{
  "n_head": 6,
  "head_dim": 32,
  "activation": "swiglu",
  "positions": "rope",
  "init_std_up": 0.0693,
  "lr_head": 0.0063,
  "warmup_steps": 200,
  "decay_shape": "linear",
  "batch_tokens": 16384
}
Each number is 200 + 40 x the weight over its row's rms, rounded and kept within 0 to 999. Layers, rows and columns count from 0. The size before them is the row's rms in percent of the matrix's.

# layer 4 attention output (transposed), 192x192, rms 0.0601, rows 172-186, columns 0-47
100,231,142,180,251,148,203,210,173,292,184,77,202,174,144,244,155,188,223,209,241,188,103,218,212,128,264,107,230,245,199,222,247,238,173,186,193,232,135,201,132,201,153,199,197,227,213,223,156
105,217,187,186,221,193,225,212,156,253,231,251,242,237,137,176,251,237,166,172,167,235,185,181,221,236,211,140,228,193,137,183,168,158,182,120,145,184,230,212,196,241,153,229,212,161,175,152,156
092,189,108,162,149,195,118,176,148,243,192,158,210,259,178,147,220,212,203,193,193,140,191,131,241,225,217,208,220,127,257,159,138,253,208,223,229,176,203,232,246,217,264,194,217,208,260,222,189
106,224,196,177,225,218,223,271,218,201,159,154,201,98,187,145,273,214,172,225,250,216,211,193,167,265,211,253,182,200,239,261,215,231,154,175,251,272,241,253,206,182,186,249,258,158,266,174,146
110,224,159,209,178,207,199,209,181,148,213,184,278,202,213,198,313,148,244,178,164,189,149,192,156,178,177,126,167,214,184,253,131,187,187,203,244,232,254,234,199,173,197,186,81,148,245,219,234
103,223,229,211,255,186,276,154,182,151,196,203,211,169,257,226,162,204,194,245,187,310,184,169,174,150,244,171,214,268,245,238,237,134,104,242,205,277,181,168,212,185,242,187,235,220,214,160,281
113,125,159,223,194,184,265,186,202,181,266,181,131,142,202,183,265,193,223,166,113,245,196,168,96,231,152,202,215,295,237,266,218,187,202,229,137,238,301,220,248,190,197,210,192,197,227,170,165
120,194,184,149,212,152,287,244,145,266,180,194,229,191,249,224,170,245,174,161,237,105,249,198,274,188,236,129,168,183,187,175,180,221,203,150,134,197,147,162,98,201,226,246,233,181,238,205,264
112,172,283,194,175,216,165,278,233,172,175,205,259,151,187,262,241,182,217,243,236,183,211,142,133,241,232,171,210,163,186,162,197,198,184,222,274,194,263,209,227,192,235,209,226,242,205,113,194
108,226,208,200,109,218,217,201,185,232,269,259,221,246,238,233,230,274,190,137,229,213,207,86,123,143,160,189,225,248,307,259,202,215,189,206,265,130,175,200,168,227,127,229,127,170,219,253,246
108,252,205,185,183,134,193,226,144,187,119,158,155,249,200,263,103,188,203,189,156,198,241,196,243,221,175,185,295,231,128,240,207,216,205,182,185,249,235,227,231,195,174,149,256,237,203,231,151
109,121,188,136,208,213,214,151,185,190,254,157,188,166,255,153,156,169,279,141,178,180,197,221,175,248,222,265,212,212,120,207,232,150,170,260,157,209,172,230,252,167,259,183,232,184,199,182,214
105,147,191,174,215,215,224,246,191,244,175,228,193,159,305,115,277,98,208,232,225,179,202,252,175,208,185,147,186,193,222,249,208,208,174,233,253,172,186,175,183,214,195,210,193,228,128,225,250
099,188,246,224,161,232,216,200,231,185,216,149,234,179,165,152,217,175,246,226,111,155,198,292,239,165,202,307,152,223,188,175,237,137,226,174,122,127,262,203,208,222,275,287,245,165,115,222,228
115,276,199,227,217,160,201,177,227,233,181,241,191,87,176,170,195,143,174,197,212,218,227,150,136,219,155,145,262,298,181,233,194,222,159,220,213,176,277,268,185,111,208,172,290,197,127,201,238
# layer 4 attention value, 192x192, rms 0.0484, rows 173-186, columns 0-47
104,212,199,226,198,237,159,248,162,195,204,219,235,229,209,184,131,174,202,208,192,149,157,165,202,144,183,316,169,194,197,214,232,208,233,200,189,182,171,195,178,207,162,233,179,212,234,249,189
090,234,212,189,215,218,261,184,131,139,250,237,232,187,212,156,203,224,248,181,149,234,230,209,175,218,207,251,142,202,218,164,212,178,119,241,181,195,260,135,221,155,173,217,177,176,151,217,214
104,123,206,225,198,137,219,170,196,130,206,162,204,247,184,258,203,197,198,112,178,254,203,164,172,209,215,182,247,146,191,187,221,251,265,219,192,171,158,150,203,222,195,123,133,171,127,258,240
106,196,272,193,263,209,204,180,196,193,218,208,174,217,230,214,174,223,155,257,192,162,227,181,192,272,206,334,210,205,292,101,271,184,197,157,240,265,199,235,278,215,189,192,146,208,181,231,206
103,211,143,215,197,136,195,228,195,247,254,105,174,132,166,249,153,120,274,138,236,176,200,223,174,181,200,150,286,224,186,132,166,191,183,86,181,198,134,229,269,194,296,158,163,189,167,207,236
106,257,273,161,122,247,113,206,204,115,226,122,198,181,184,250,226,185,275,165,267,120,135,245,193,232,264,178,189,184,183,161,261,258,123,208,232,173,167,223,110,178,259,162,172,250,209,230,255
124,182,223,201,181,190,136,223,200,233,224,269,168,188,182,178,295,261,220,234,208,198,266,180,137,208,186,214,201,173,172,221,143,204,225,232,160,187,201,223,239,234,188,214,218,224,177,224,173
110,198,186,163,305,177,174,167,168,162,216,214,196,222,238,179,137,212,103,183,221,244,194,192,188,156,219,205,186,168,168,239,210,206,231,244,193,194,212,177,211,219,165,185,239,164,189,207,255
106,140,211,171,235,218,233,260,223,270,191,179,203,217,171,224,179,264,175,208,218,198,214,290,199,197,192,206,162,293,164,137,219,152,244,208,205,153,230,210,137,183,210,182,190,250,218,174,188
106,207,214,269,246,179,263,181,152,105,182,165,213,154,191,219,266,212,165,214,253,212,195,268,252,195,202,143,242,112,150,210,193,206,249,240,271,115,172,220,193,212,201,155,189,158,168,171,178
106,251,170,193,132,211,137,248,168,241,195,227,203,155,179,173,205,159,172,249,182,237,189,213,199,180,205,150,161,255,249,203,174,312,199,197,208,193,206,208,179,232,207,275,122,157,244,180,301
101,171,247,197,222,240,162,211,150,201,194,188,162,197,147,263,210,218,206,223,260,296,137,206,221,156,262,180,235,166,210,124,254,275,233,147,175,250,221,224,199,229,136,230,259,240,173,183,169
102,226,248,198,187,212,242,171,200,238,230,221,260,176,170,191,178,206,159,189,285,167,221,200,141,168,167,182,225,241,231,207,182,226,185,226,237,172,183,242,91,156,257,237,176,230,225,195,179
106,147,225,198,248,260,146,228,152,213,303,230,186,192,251,300,232,170,234,163,180,221,169,194,230,205,185,290,175,124,190,223,272,257,190,147,225,185,147,261,186,142,197,237,125,264,284,215,178